Part of a small language model's weights: 1.64M parameters.
Each number is 500 + 25 x the weight over the matrix's rms, rounded and kept within 0 to 999. Layers, rows and columns count from 0. Numbers have three digits each.

# q: layer 2 attention query, 128x128, rms 0.082, rows 0-127, columns 0-31
# k: layer 2 attention key, 64x128, rms 0.0833, rows 0-63, columns 0-31
# v: layer 2 attention value, 64x128, rms 0.0555, rows 0-55, columns 0-31
# o: layer 2 attention output (transposed), 128x128, rms 0.0584, rows 0-87,96-119, columns 0-31
q0:473478508505490498484501515514515469478533490483485540520500492536533493501530464522448490486490
q32:467478500531454500454511533512457470444505473491467545502453533503481497445492458484478489484524
k0:493513502503491479502529472513451491491502493502457513479517461482482521515493506468466496514527
q1:496460543516496504515498485475484487476474495498500496472492505466476503505482527495546506508550
q33:532457507518517484521533496471526524523480483493532515493544457504485491534540507505480525530518
k1:504513533478511503512491476486483471510502491513486472520527516478459522539503521511499518518486
q2:519513459495505540550479516508488504500499490515570498500499468456444511525539504500489479498502
q34:510506469503554494537522515492530517522499525490510478471535508480482501520548473484524519526533
k2:528496547476521484502461471439505444518485525520507469538585528480493508581508489537527506493455
q3:374526362482478423441560533508484550497462530411382467494420471586605535376451519434486426400481
q35:410515425510466502452521521566456522473505491482401538487410541565530522378410533472508464451484
k3:493534482501505489509498503491512521535481477498516503505507500491503492495493503496509512506499
q4:513460529542511520453492502526550496479484484539455531494519540545507511490491512529525502552501
q36:528525523506439504492501459558499499492481479476492521473535510491498504515513504477515476494498
k4:519500481504527509503540529510536501546494498493511543486509510528476465480469496481527485489551
q5:495452508500501500494508484490486532499467529504486494446492543507537487496496517486502486514515
q37:463493496456528521535495530467515548486512509518514504527481472445496531493508495505451523505504
k5:500496570486491556487532515546529471507507490522488510478524505478453529505499543495491550541482
q6:491500550516536480480517474514537485483508502490489495497519503522512505516514492495522546489514
q38:478487523482491493497517454485495479499490485502498487548499513519514511511506504514508487497492
k6:511501518489512481498490531516462527469514507488498517493488501527515513520504459509483503491502
q7:513488515536508511477491504469507480499511498504521499489465494480461455531486499494512463507459
q39:472476459557502505475493506488490464516528452476464546455456507510504493461513474512516480542470
k7:521512459464513492528474511449506495502439470502523455499470500486490468565532528500495472510451
q8:512518471471486542489447498503496497517495497519522490560524486510477516514508490562516472513483
q40:496514503503486495465453505486511532492521544532479508550486556518476496471507507544541491481470
k8:460495483541500476506544528517502489485526455448470521452478495537562488475506492460455516516534
q9:462494531536507474471533503503515487481489508504447522484485518543570494461486469480483523479486
q41:478496514525443518445490486518476477448504473528483538521469506521519491483452500491475470479458
k9:470513458522502473502546535541493522496540489466492516456491489501539512469495505462437510515528
q10:533494587497502497503462476501521487513506487530519525495506497474461492529501509529512502538535
q42:549507542529499494512480491490520489518478475506525508506545459491485487524526525511497513521525
k10:498500491491492504489520491511488482481503511498489507495519495487503530499500511505483497504507
q11:480490455477505528521494522502490503497475488492527480488500486481483516503510515491475491492510
q43:481494489483533499509503522518537496502489513485497468481494524498480508489500485475512528519522
k11:578517602465522524508431430408510456542479552505503489565641545457501491635538508581568563528464
q12:469517492504517493499508494472517500507525497488533478491484494464473510525515509467489510453480
q44:456499479481549503501518502485559494515485510488505480514485541492482542480467530478519529492545
k12:450485506535457485515459492473453504555506492492506436543493482520504489467505490521505507453476
q13:462467449483483470508514495487526475469527534526498496496500512495503489527513502463501496473478
q45:490521514480503502499506497507490527457514516515515463550479519500519500542493499500502520459530
k13:500495513525511475455477493533469494496549469528511463510484465503494512458491483510461465495489
q14:506517535523495497519498469538508476501506484500494486520540513511530487527495499488520473489506
q46:525474564526502528517509494472487505489496502509498471511536490549495492510514485487513482485490
k14:545500496522493467488497486528484497491530511496501495476481494506493551514499502499455517523541
q15:527514515488556482483489517510490498490488527507519489461494454497501477501529475475480498480511
q47:445536478483563449465479528552501467516480526482481473537478463496543526482506535499489488456494
k15:521492512479461508511450467512521548493496483512500505508474500478473481491526474529526466452512
q16:487497493522519524487495499494481523532455476505535482506494466493482505471486519500474467490498
q48:468479493536552524488501531535526505529475470480491466494502461499459526457513513467487517526508
k16:474496491471471477532491489459496486524440504518496489496506502497518485533509506488525511511500
q17:496489511508527504454508492481488490489484484500488482526509475508467528469514494522511538482502
q49:507499466491501501470499456517487505510497447506508479527475465511487494485525523532475510522462
k17:467525496501518472519491518480455537497431493510488533474509510504523473552517484467490485513499
q18:496473479487540496483510519487530483502490530496493512461482495500482542512488519509526508489474
q50:481511450461491476479497498512517500505481542516460482506479518483507513482493522475532504466507
k18:456518496491509515560502518499543528526478490487513487535516529535488483497503501508524511480527
q19:529515482475486496475475518500453517513464508491525491514485490472486493447490460533497487504520
q51:513513442500505476499458516523499491513486498482503507474507471488467486456515495517506476488499
k19:479527494496487488524501510482523494515458533510485538488531521442496481533479527472532503493490
q20:518495499497487463533504498504510483480530541513489503483504524499517466534478518471533493510491
q52:503492514502478501507558513483475491468528523495516519446494542503538482539459508446550475501501
k20:552481495497482520469498507484530472531545500502509502496503496511493488480482469514493471511487
q21:519494524471533535473497491540505514508479544503530483486476456506482469478465493528486512509519
q53:509561507495472494467477485490499491526486559482468562466530485476496498499533486493536479470498
k21:534442522497451471517476472507565555497495501514505516502427518499505529495525499487558490486519
q22:500500493490472502505494499508508515466490479498451508485499514548509476488535480496526522512507
q54:506543514492483495466522490495480529499514489495534508526488477506514493526555478535437503465464
k22:522558520534514524463524509547489500481525482482478529459486477477512543482490513505506473517498
q23:475498527545526529474513526476568497517498490478433494495468514507498522504518539473490541529491
q55:484476548477477539467500491457542483500525511489480538510466550465484503506505490516477544532521
k23:489528509528526545481547519508509529470523468451506456497488496540479526497541526521515529493480
q24:508465533485526489498489485474500510488470515479498465533488458491470514480505480520529500474500
q56:499469474496496507509501473508497510493491491502459499512510482472470501464509526477551480525482
k24:489480479477510460506483524470497524506462511498515512478533522480518462562487481477503495495481
q25:500503473485528488502469519476488504496479505510524479528471456467481517477498517516526475474476
q57:493497439514534479494508501525494496502475470492484480501478486488460510442511536484524492511486
k25:485520477489490481520462514450491520541449474499506516488541520488508459563492512488491484509506
q26:511519499502466522515494484522486486507528474495515502495505528518500486548488509483487473521490
q58:489514521516486490491490521495485492504515490485487523471505532527524525525504484485497474478505
k26:520493505522485526508509474525511472480514516489514471511459473477500550460494519521508493493498
q27:513486496477501458484482490517517499485515530527503489529498521480501469505475500491521478479504
q59:525560465515489468535493535506487527502500516507519506518471486468519475472485537497519476471511
k27:499518500520484486494501474505480497532502518518499502481486511469460457471468526503487509478528
q28:507466516509529510529503476472519481501480554512518487512483480490482464487482500495534478485498
q60:489463477499524484533531504469508511506482518486464528464511478483482477454530501456540502510506
k28:515487477449506486531481506452519531542483486521510484494518518483483492561528521484502496532508
q29:468507451453463488514511526506474519491505478486495508506515517512498553506512501495488518467532
q61:507542495476494508499510498510512524490504503517552481539499513491485520549476509514464512482534
k29:436508538547487515456506488536474488513547546494484505505528478502528498432443466509505513466505
q30:488477498528514540493507491471520514514490510533508482483483498470505510481506548505481494547499
q62:487506528536566518466526484500544496500480446499490515471486488498466500492552478459454561552493
k30:533512532492481533516503498491496513522491430524510455514500491487504558528539549495526521507509
q31:501496530515468499504496469526513497491528517487489484497519546530522493509495493487535495496514
q63:514502541504486508510506500479504515484518535507522475506517506527513490532501496489518485466507
k31:516500514539501520479525491535514487497535512516498527485483481497492541454481502506485509496507
v0:533486500546449479492501502501521543573522524483517518487511503490523507507525451481463506466513
o0:481485545492520508484518558500513457531500440476475493511505507506489512518483517508504509511470
o32:457452523520498520479487502475486504480517489461549458468488471474512504523480520485495536500488
v1:474464491530545520484490526489486492549489489506517488523534505496497496494515523498504529553526
o1:490510485518506492512544535461517490465478528512564508530511504498511477460481540497483517488480
o33:469506522487491462516515552486492531502492496506530492522529535483495489552501488526515504478512
v2:510489494507451502457511486496494527499522485531501456522516499495514486509488478525521517496497
o2:520514506482512516531537493485506505541495535466547448517478501525503513510480501464482532509450
o34:495443500478471522492510516472472540494501491496510513507483495523512507501529513507491493520526
v3:502479502426480529431492556569482495506531491488513491524512500473462499494496487512474488508447
o3:522490480573489514517490449468542513519532503477479517466516495522502539456527528473507476512506
o35:537498558489521558442500467533502476477503494438485509481525473527509513445514519527515507519519
v4:502494486567533442499531494483531515452502471553475533530524543520471509494470544512468503485515
o4:525501473486529496510467560487486498487474475502552499491480484496503499540516499526493515501515
o36:530573515517515484504515552463515457557528489541463520503503533528502508512491484540444529517525
v5:506503517502469475455506485503553512494493530437507537479527500503502500489456479508504498509470
o5:526499506515485482518525477500458512500521472502497477503508522499481487543540485471517466452466
o37:555536459557484505499528460519498486463497477480456475482512585496493491531518481492518466495519
v6:501495510524488477531480436502528512471533524521518519491509500543474559484496460497491505466540
o6:484482468509520497496518522488505497479530462453528478505462486482500500515551491501457519512474
o38:491450457548445500508534498523496480467550538533470455485508554503489520468503501441501529556493
v7:491502465475538484457492518554490453463488507477515495544523508514481485511436505546459548467509
o7:509478520536506526557483488520515522505500515489487465499507443520502483440510525482522460488475
o39:511521509524497512508487454530509460527459477426434512512503513495516508434510525547482474472535
v8:504504498541494503448510484496533545504443511460512579517506538486511510497478512534530482510489
o8:502481544494517520501511535501482524517484484535545475524496466569500489495468534485526494478476
o40:484533495493458484472529520500563477478473506488472485501498506474473508515507474507491480482528
v9:540538485489499507465464490463504515491493494502497535527494506535533523513471518544534428467490
o9:460479529494492514491510456517508482495505514502505491496504485487489482501443493483505500512509
o41:486471500474476492447529497487491470475484500553475538503499472511486456469467506487524464515512
v10:520495492501533504514473517464479495448498489527489487512477468554476529494513501519483461466503
o10:481504506473499480486478469537513503490510499501518500507508461485502476468482452508504484505527
o42:506505484476488495453541527523517473550486476562469514523503472512492464411493490506495480526505
v11:453452501468551565471505532547490428455495486457495496477503506490459506510460515531479513577427
o11:505519485546494490526534479489513526490544516449532489485513478487497552506548526509479469472514
o43:555544509506519479510546489536542499506536451462475534463502572481490535476532484499501469486526
v12:514546483534533520494471470470511544504512525526520507503497489500482522484501515505522526467521
o12:462502494507482515471494495521527507495502462489494509497455464488481511412517512503502479475508
o44:460495488509489508436545520500502489514497528508484499498485477474492478407500516488516510509480
v13:474525492507515445469472467507488491512486483450521509527499472494515489506487532479496497461456
o13:498495485526480546487490508522586501536525495522455509445498553515473539484490538506461487579516
o45:483500517462497499475487510505524520512506547477508500463517534518534496429486500520502498541465
v14:479496510499502484496505509469477511507483489526522499487539461514547535515501436498536496530493
o14:537506519497500490511522480530463495515479485533493505508498484527496512493489483510527495481487
o46:490470502474512512515516496477507531525501510482550496540483449460492502531511510500463500508492
v15:515523511513487518454502467506553499536491516512503447518499545529538522510472506482484515477579
o15:497476529488508523528455494505515485508525471471443539518481443494485484511481510513516467483483
o47:492484521497519491478474509449472491473535488528490534502496433500471514473492523479498490495517
v16:521534481527510492517490490491484500500484495474489491497461453493463519492517440475483465534521
o16:467547442486461490462505519527547530505509517531479537481462572496544510470516484520472519521545
o48:481498475501496484514543493531500576487520539513469495512494490479513494470506504476507509521483
v17:520531467522533494504504521481537501468542535546486444507477484475505513502510566503480447463529
o17:505516497489477490495494514495528535515512539538502507534493507512454495552489501508455492518549
o49:516468503483493496508538509534514525515534522489453483546517483559460473471525503541505516500510
v18:532508478527511524503529531460498527513504475523525521479512472466476513517511499480513528480501
o18:468526493476507480478483507486541554470478530511545469525520494483550468461457529496469486510499
o50:455523544496566524451532536481493577543492510513550497495447481487545482502486531516456510528468
v19:520491488536513469436461491511494484477496504478485452535478497531486524495506501453476460476520
o19:475530496475503483527469480531521501515517487492487510489504514475479498525500449541536506550489
o51:505496514496505491488526516522506520496507460525470492499504476490493531463536478524479516538496
v20:500521507550457523483531501485514475494461480454492539501486467520442456496455534512495459493542
o20:495489516496481492485482471500543523514518550507519502513500527530576464512511467495476484508505
o52:508572528506466483451525506496521471505508505584506548510495515509534488483539500489516493496511
v21:480486502507472469506545506511479507494530491448472501440512501477499462510524488479462516505522
o21:542524459519497502510513539481489523510488504506463490498490558511517506544527515489485495519506
o53:522528456550518502547480499514489539503502525467517460506496553505543513574512498503482501465510
v22:479505502458536521505472465504476479478514536503512486490464504484490500495508516525483489498488
o22:462503471495497497485515491515528507508506451481455492495487492485484548502526528499524490505539
o54:511493491496475503514510534502485501493512512494490481486503465512473519435498525488521467484451
v23:514479508498533469500483485489487505530510478488500475468508519455488560514499474442483556500440
o23:467480477504493538498500496506535497479522482439509506480493514461471517547498523524477513530528
o55:485450545497551550473509509480476530510537497446528489470500536493494489519486482488488540566474
v24:502488506493519498545485511518501463481490518508508498510489477484489495494487470505467504517438
o24:468500496505501490486521496516469508488487479486529487503537458493496494429515478499527504472498
o56:497495503502481519476521492495496489499481472478473518485500471505487512415517474500532480518487
v25:527532500455497479505529507477509506491519528504493457466478530503521481508503475481513506554544
o25:473558476506505506498471511494493498458484542532520529524471482493521462536485507493489529451491
o57:501509451507494497521533540479478526483493476538498500503505533534506522558483513483515482514488
v26:502448509488452507522514478494492478505534520517486457517484521468505521503491476509447495481543
o26:493482492513495527494509496480432489464489538507523530480478461483484500592492525525519512473516
o58:500477498504477534521450513540492477478539510549538518500527495547476514551499499494522518485510
v27:494460507488523459538463464508505492463491539507497503516499496493492531485496521471499518513518
o27:514511493480512483480526526519449502493519492482552510530520474472499484526536461512532525465491
o59:512493473500460527516502516529486472475508510504453492533571529508466488517513481509537513543545
v28:507473495501506518549515506509541467501492473539513539464503503548456525518523509486489467544470
o28:472531500511562476461536524506494511470474511520579471526516507523521477484513527476447532503495
o60:484477474489483469510480534493515543481529535520541522471470586497473501532495482501425483518504
v29:477492496489447519522572533492458473493495507471475503469507488491485453519549514457496489495544
o29:542533499499502494518482522489483504500485540526488499509513522510535509569516510513477520506477
o61:503520486509497504548480480508501511501478535480549467500510528503552535590500522538467525468484
v30:482433512539503459540478513519501482480496493553493536474523456513474499500538460508464483501512
o30:539487487473521446511516530501448495501449481505476455518531541505485509541515468504504531530538
o62:490448496504505471544481527516499496541500498511503472516499512502496501557506469525459525488525
v31:485524500483503551451534599514469484474507484418480497488516478488456450523477522510533428483495
o31:516536523562490487530457459511503523505498585496490493470533525485526564529483496486484464523507
o63:521567533525520495519515484538531466519479501482520520472525520497558524540515499517476455459497
q64:524519493499517504480478493530486542493526501506495500533494441508545476506530498505500440482493
q96:499494522501512499485506516510503501492495503480497501484508511513507474515522508501479517535465
k32:513486502504539525493486499515503529473505515498461495528459482543516478509475459507458497489485
q65:486474520478480501518474517517462466501468525490492486471483502477496479523490493529487530505548
q97:482489544473543524521560479479504465507495480511492480500510524529522506532500492497481529531500
k33:531448488459497482533515513487482509487494502529516516506523548496463521513525553463535487527524
q66:513484496533542505511493480468519521491531519526469495521526511487418515490454502469489549508494
q98:497478502508530517551518503436521476458475551505512508491549499480496497496520533467478519521513
k34:492475500468503491561504516491509477494510530464512484464525470481480482502512461541463507525496
q67:484445453536536494491502458471507522496509487509440500524489508569488558444503478505547519515520
q99:540514500552521467482549500474532545573517446491503452486528452558474520464497472572461526469474
k35:478475394482521504526477510480473512457582543515470509482457541509487453440455503465495483539449
q68:498516497505512493456489489516492497528491438472498499493450463485508509465487540495516480496453
q100:497528486500507457506477502460490510480493496507549494522468474496519486493501515523490483465489
k36:513512554470494505481502543542489518519481486475525478541501487485500498546530515524521506527474
q69:542485510507483495538492488526475507459503505484513524468508517501513496554497435467516482497501
q101:473485499528532500478490487511482525543478465475475461482479478543511532444531509525477518540469
k37:468507493495451510480494473514508465516522480506474503451487530537505517515458486511510502496492
q70:480500492469472486529524514485511514469499518552489491524503523492465462474476494488498514519496
q102:517457493493491542491545498497552488469501518540509479513513523522498507497453527472484537481507
k38:496488463502515495520488501449495513452539493509526499497531500476490478501474491507434500523465
q71:520482530503510449517521549513474487486511531513509536523518522481467469514455503459499531518525
q103:517498463476515526513514537505532467503522548494535441506507521476492496494487483484514486499491
k39:449538464522519485494514558462456523477533509444486488445537501495455495513527476507455469506509
q72:508544498502475491469520529534486479470453438459469460465485495502497472518489489463463497510494
q104:478500504471514530495510485492467485474485488528508500516515496535518523524528493491498516491501
k40:506490495526474516497500488513487500478514502492465497462509513535476463511515505479540455499500
q73:513498523467485486489501484516502455490499501492502468464483510489461504526508505471470515511508
q105:463467515482526537538505501508510491449508520500512532531479527514480507518510503518517471520532
k41:483468510467455472492501484478492436485511504479525500445516548466516502506466515520488502462516
q74:490463498549521509501506466464505507516510463513475527542514488549498560465497508531559500497499
q106:572517482544508506503501465484499523492516455498534502491462463516511502497503517511485466480498
k42:479485450464555536509463477451429575481524525552437537566454517548462508475442505465505522525435
q75:466538488479471438469473533507466498535458504477464463504474468511540480483499535452491476447478
q107:505525503473507444503497544490468504516499511482547457519491475497487466537517462536498497435468
k43:545512575514484447480526540513535499504489506475516440480553505482496466542549460551496479507487
q76:466497509474500506478488533511506474497492516525488515467504505486505485486513521513505509517492
q108:496513487449512514506488494518450478451505537525544528518486545488528484540490516503507469464514
k44:533489535522519523484504485515510495502470502489516514486497495463510498543530480479498500489527
q77:494547491503478506515514525530518492508523598536545509525518540465503487514496494531497482451524
q109:491475498533510504451496516497499502539481550541454477501506477536509502498520501498528512487472
k45:485500440526500487481530465489502465492494487534478511488512496517502472495477528511493503473507
q78:485484477453505475502511499474479496510512505488510494482509452459549468502501559482486504470501
q110:499533471503482467517501503494473476483512514497562496510452467488504541491507533486518492502516
k46:547468505519497482505512505484533536482464505481536506490503460477519457552543515496502484477488
q79:487496503454499432489459505460450515501497465453465474489503461507549471511520510447506508453469
q111:489531487494504455516479516492464528491515497484526510508487492486505488504511496500496487482488
k47:520487519473483507488519526487527518554482470495496489502503470525515518521505465499511529508512
q80:484456538493531527493495464491546504503486512506476473507468498503510506502520458513478553541514
q112:494469498552490534493529483506530503491479497495470529474479516520478542455486482498489510527530
k48:498498489513472490476505494522506477460534524507522511461516525516504476488465506500491479499507
q81:515513449493457505545517503542497499454486549530534516509510515479530485528491497520491472459538
q113:485470514497457495505518518528495497516510550479479468486485489514528508478521513516509526497488
k49:483511440516472479517493480490524497463505508502493487449516505489479487517506501500469447459504
q82:485467501467472456525491474463473524478479464457467455495484487495510483505495512448498525499493
q114:480503473504518471491496520477514541486497477460519495507474483486505526487507478504478526486508
k50:493497526449476499518520533492528493516531486482509458480528487506504502555496507488500504527488
q83:514491482460455461565517524492488548465517479485495538486498516504485509496459479477530472509542
q115:493469517490534523508501487503533491531475477518481475528519476495493536498532484496450518518526
k51:491507451511467481527496519472465485501521535473488502502484533464502507493524495467476451485466
q84:530487526540509492487462498484455492505519492496484485506513469505511496500536515479478511486455
q116:517546477493477493527497536514462496477542525472542530493494524461507460517477514489552467477486
k52:515499533511518512500500521491512546525468482516500503485482462517505497482510472515494514476533
q85:512481460496497489515490479465477499494504465483489487502496489495485503492506523491503492500509
q117:511518481517529485495501507476522516480529503498538511538499497479514489503487504509508497460498
k53:489479500479487493525506504484514513520495483503516470530474477506511501498508496505513524499492
q86:559461519530518528506491475545502522453490458527492522483462491533499493486524449496496482541479
q118:491483521470437552530487465524483522458482501506500502498490535518515482476481517506486484507505
k54:510522482508454523487460501548522509483512501537514512455474528505497492498488461504459436490500
q87:484559473466476482539493509533483498517511499516506490519468487516525482501464523504499469435509
q119:516514479502481482516500486502479495447505513521584510521470439483515502513525537460506470460493
k55:528525486520446480527496507475499534523472490490514490542502447487491483511532539507473470428486
q88:562502505546484478524518531493478519467508495474505539489512498479493508509477491454514516507499
q120:499490521519522518501518540498542510571499463469485457496514475490488521477516451501492538546510
k56:443503534477489481506511527481451495509522508477462500485498533511488511498471468533498518527477
q89:482525457491480523493507429500523493468485487546530525499490514462492461480498535553488479526516
q121:478511509493444515479505448504509514461496511463512486476476524479560492509486541515465501476531
k57:502488498489495516508452458531557436483499492504517507533492473458504507514565560486515504518492
q90:463500532467512494477471479478494506500480458497468481499486493505494476485486507486509516524460
q122:489496482470498479499487473497479502430510503508521522505482525504520478519485520504486485458488
k58:523496490491490527476502502505517494516496468495517504540508479498526529496496497496500523513501
q91:483508513492475470505480479483464506510518526497484485490522510506534469521496503483498498463522
q123:491466485461477490518487496529466488442545573485517510502488525474531480540516499485533483457489
k59:498508479527491507465511498474530509516482475495473506499507460494521520484543492475465493454534
q92:466475524492522488471493496477503522537498449460494498487493480497500510464507526469507505514481
q124:507541473503536469522465511478458474501486471500528512523491473489489492513493529512494467512487
k60:542503547487533521503501522511471532511466497492506493504470485495524501515529510485523496527491
q93:496511567523513487474490497478471504519490467463493493515488454494522489495506509455504506467446
q125:500524480483466475529475530495473507490518499494527507492492477478506478508514508496514475502477
k61:519528566488516521481501549504478560524463474481491508520499468511518516529516487511500510505498
q94:548439514542510507504542503478507501476534479500506543472531493473464497496488494470506546561488
q126:537492483502541537511539526493552440514524490496523470501528527487479514496464523492516511535502
k62:471475525496541500510482510476485538473506503471499491476480519479524514496484478505501533539479
q95:486485457473506495488498505529514508502449512499515493490480513500511521509493491521473497493517
q127:488504523519530467491529494464511515529465479503477489498485476547481544458514501512490554522517
k63:504500504487487466524501485518501497468529519496513485473531517505476478531486500508509485498490
v32:509505510550489461498492531512523515504436490539503520529519504498514503494525456494481507465504
o64:475524486483509512495481494474501498486498486466474501503494473512449501482511504545485504513520
o96:509512460566500514533487464497546499486501463494488507481494495492516544475517534479535504550528
v33:499504473478529488472434524512534455527487507530528525533501475491496527512492468499488501485526
o65:515528513506521521507503496501482536500499536532505505482539509522510499496494478520443498545496
o97:512527465516549487485476474504481512469543498460512511519522493522506468478498484492524488540500
v34:496453509506500483503490504508494465487508508487485499496467508486515493511507467539515510504527
o66:498536518540493506534526498473509542458468502539525550475538531525480479503481514503479502508461
o98:457515489471499488486501510483502491488509534460481509482500524556495473543513506537458491475495
v35:515513480476513477497509483468495524498460482494506490478533492496483557513532530491458510491466
o67:493475522488513520500479476487527472526510502469461448535501478499502478458536467506543531500514
o99:502497467542495510529515439519500502495484481529460515485503507439508481402466503509539482513524
v36:510494490480508537478489453495522481514515515486487453517483489488503516493532508501523489511500
o68:529513496489487466550494491495474531501473481511479516469543498464510490554462493508478497457505
o100:493509463484508507511489510454489491494500479496473509535483506495473450518497480508498497528524
v37:488466512494506477521517510475490484503484515507487500484479524503491510495500490501496493492447
o69:541490530528556496510496503462497520460493470511508526469541476494471464524522496504500533526499
o101:493509501485470508496506536480471495483499537504514527501477535478522487584469503536494473460469
v38:480516507491500448471497479461468498485461501496490469514490514481513481507520565486506512457475
o70:484500500483511512489497533493467486483504505484509479528508504501499500447536518493524533513495
o102:490513514491458488505525478565542518519458491475517486483498503478523541479492507543536481479505
v39:492482496469517471448467497490442501514510506517490548496495504487520500502467518499515510503483
o71:530487495516510502492504506517455487467508505493511467503496484498505519486492511476467492504494
o103:471511522496494520488509504510535501499525498505551493501490508510478478504489479512504527517504
v40:493483503501483452470505496487528504489465495528530451523502503477491533496503475508504514475491
o72:521512517495497504512494509489531495514503482503463542505516523519504465541529497550520504502520
o104:485504485533504510518487470500498511512499515474466495497539503516491485489484515463511499519517
v41:492505491548530491511515530476522464455520477506498502509506513475509494485523496495486509523509
o73:473514501504497510492490505510530484508499521523466518486506559502499496460475504498496481531475
o105:507502485529489535499510512500490509496520499510508485509464504511508540475494506490499529500509
v42:527487490536497451503514509499551507522501510534495470497501525510482450485531498520490483517557
o74:490507476449505502482487530496542492485518484506468533486501482486478504502472511507499498496516
o106:509510520515503512507491491523508523494477505475477492485463481466532538480486537483484537512482
v43:519485472476504488555470529520459501493530496433496514446492473481480468513497492514478481540512
o75:483529535518537533520512450508490530498492520521558493442487551511512539488477480464512471499469
o107:492493484490476458482526461557519492469487493496469509471494525545519497493515535490488479487527
v44:508494486507506514478455528467484501469483507512502532478498508475472487482497503490540484503482
o76:521521513531472468520501473528527518485486550541537537471479532542538476525513502444539478508494
o108:527521493505511494488472469487473497487521499470517466527494456532454496552533497510510477518530
v45:487496519518518509508481493563529478496482492515537545493493507518546522499490510510529498546493
o77:512508505474512494483540507519516531486506508523506490487497553489498479495537505511482513533521
o109:517507504493542501515514529488486526527552482468530472529514484513496493518532501426470517487485
v46:511504506519467527529518505471484506465518500532512477516467539512505493487525463506504502488494
o78:485492538519505474497485519478490516517503513487509513508520490490506503508490505520519504497516
o110:516486475486473512487518488519499444506502512508492480515514490546489486548462480472485471501540
v47:499475474500504508536470480474544513538449471516502475521518486512487479493476508480472540513527
o79:497482480473461480463452501526535445480488503469436495520478479513495521510489503516481465492494
o111:503519489541531501485468506472532518494510525533498501519495467497481526485519498488532508494492
v48:503494503442501516515491489469490493483484495454491489493488490503508488506514526493538496489485
o80:499513513475451446487473484522509512470485519514482476526501486534521504470516474467458494495518
o112:456508513493519540500497486483528506491500531518496518493512491515471476459482468539508500513517
v49:479478507548500546485500488486457522491527531518502487489458485490476488494499454505509464525487
o81:513498540513477502540498506521507494469472524558532530498498528523522477488455484481491483486480
o113:523509510474508501525470487479461484486489497488540495522541491519496504539483514460496487478480
v50:509496496484492492437474496516521512465486487526504511517497497489528503498521508509515489497541
o82:496523495502518517505491527505491508483504531494517478500482516518525483473509515465517473493503
o114:543524511514496462530489476533540529509483479486532480479505463515499525504532495487492506520525
v51:505557495562536494471534529527521535521462452499493519466505488532489515498528464515433464511492
o83:535456496501554539509545478461495482546548465509483510462499514442465527517467483525539505525521
o115:574473455575507497505516499483492499496524448502510505502498519479503559544481509405540496494519
v52:511466512474495455533473509500503464498521539474492527476483495504498479509484511496504485537430
o84:486475487518499552497515495514460511491482482517502501520528554492497531535518508529523555516494
o116:474536546486478515512530526480466469517510517465485508531508485477502478515533497511504508479508
v53:511516505549493487505525467470503528503446470529505484501492496478512491498524508495451510486535
o85:475513496483513501485499530494509481501514495485495514495496483506508490421503517523542512523496
o117:525503496537479462521507500538534525511484483490505506488529468491527540504517522484517484496506
v54:485487495516512504521501455521506499522505492486482511529513500502493577510475490495502519506513
o86:531502496520490482502492508506492465493481447444499510514503471498506509492536505473530450467512
o118:473470516494492497522472536476515498524514502542518518470489516500489510476523492480461527513490
v55:495526484512497488487486536516514521476536501506487469500486495482522422499492466510477482503479
o87:495496460507534492490524520472469508527548470486511525472507480471456550544452495533443473509500
o119:501489481494482503447501516503517469472517491489507513490476536521519531530489510483511499518521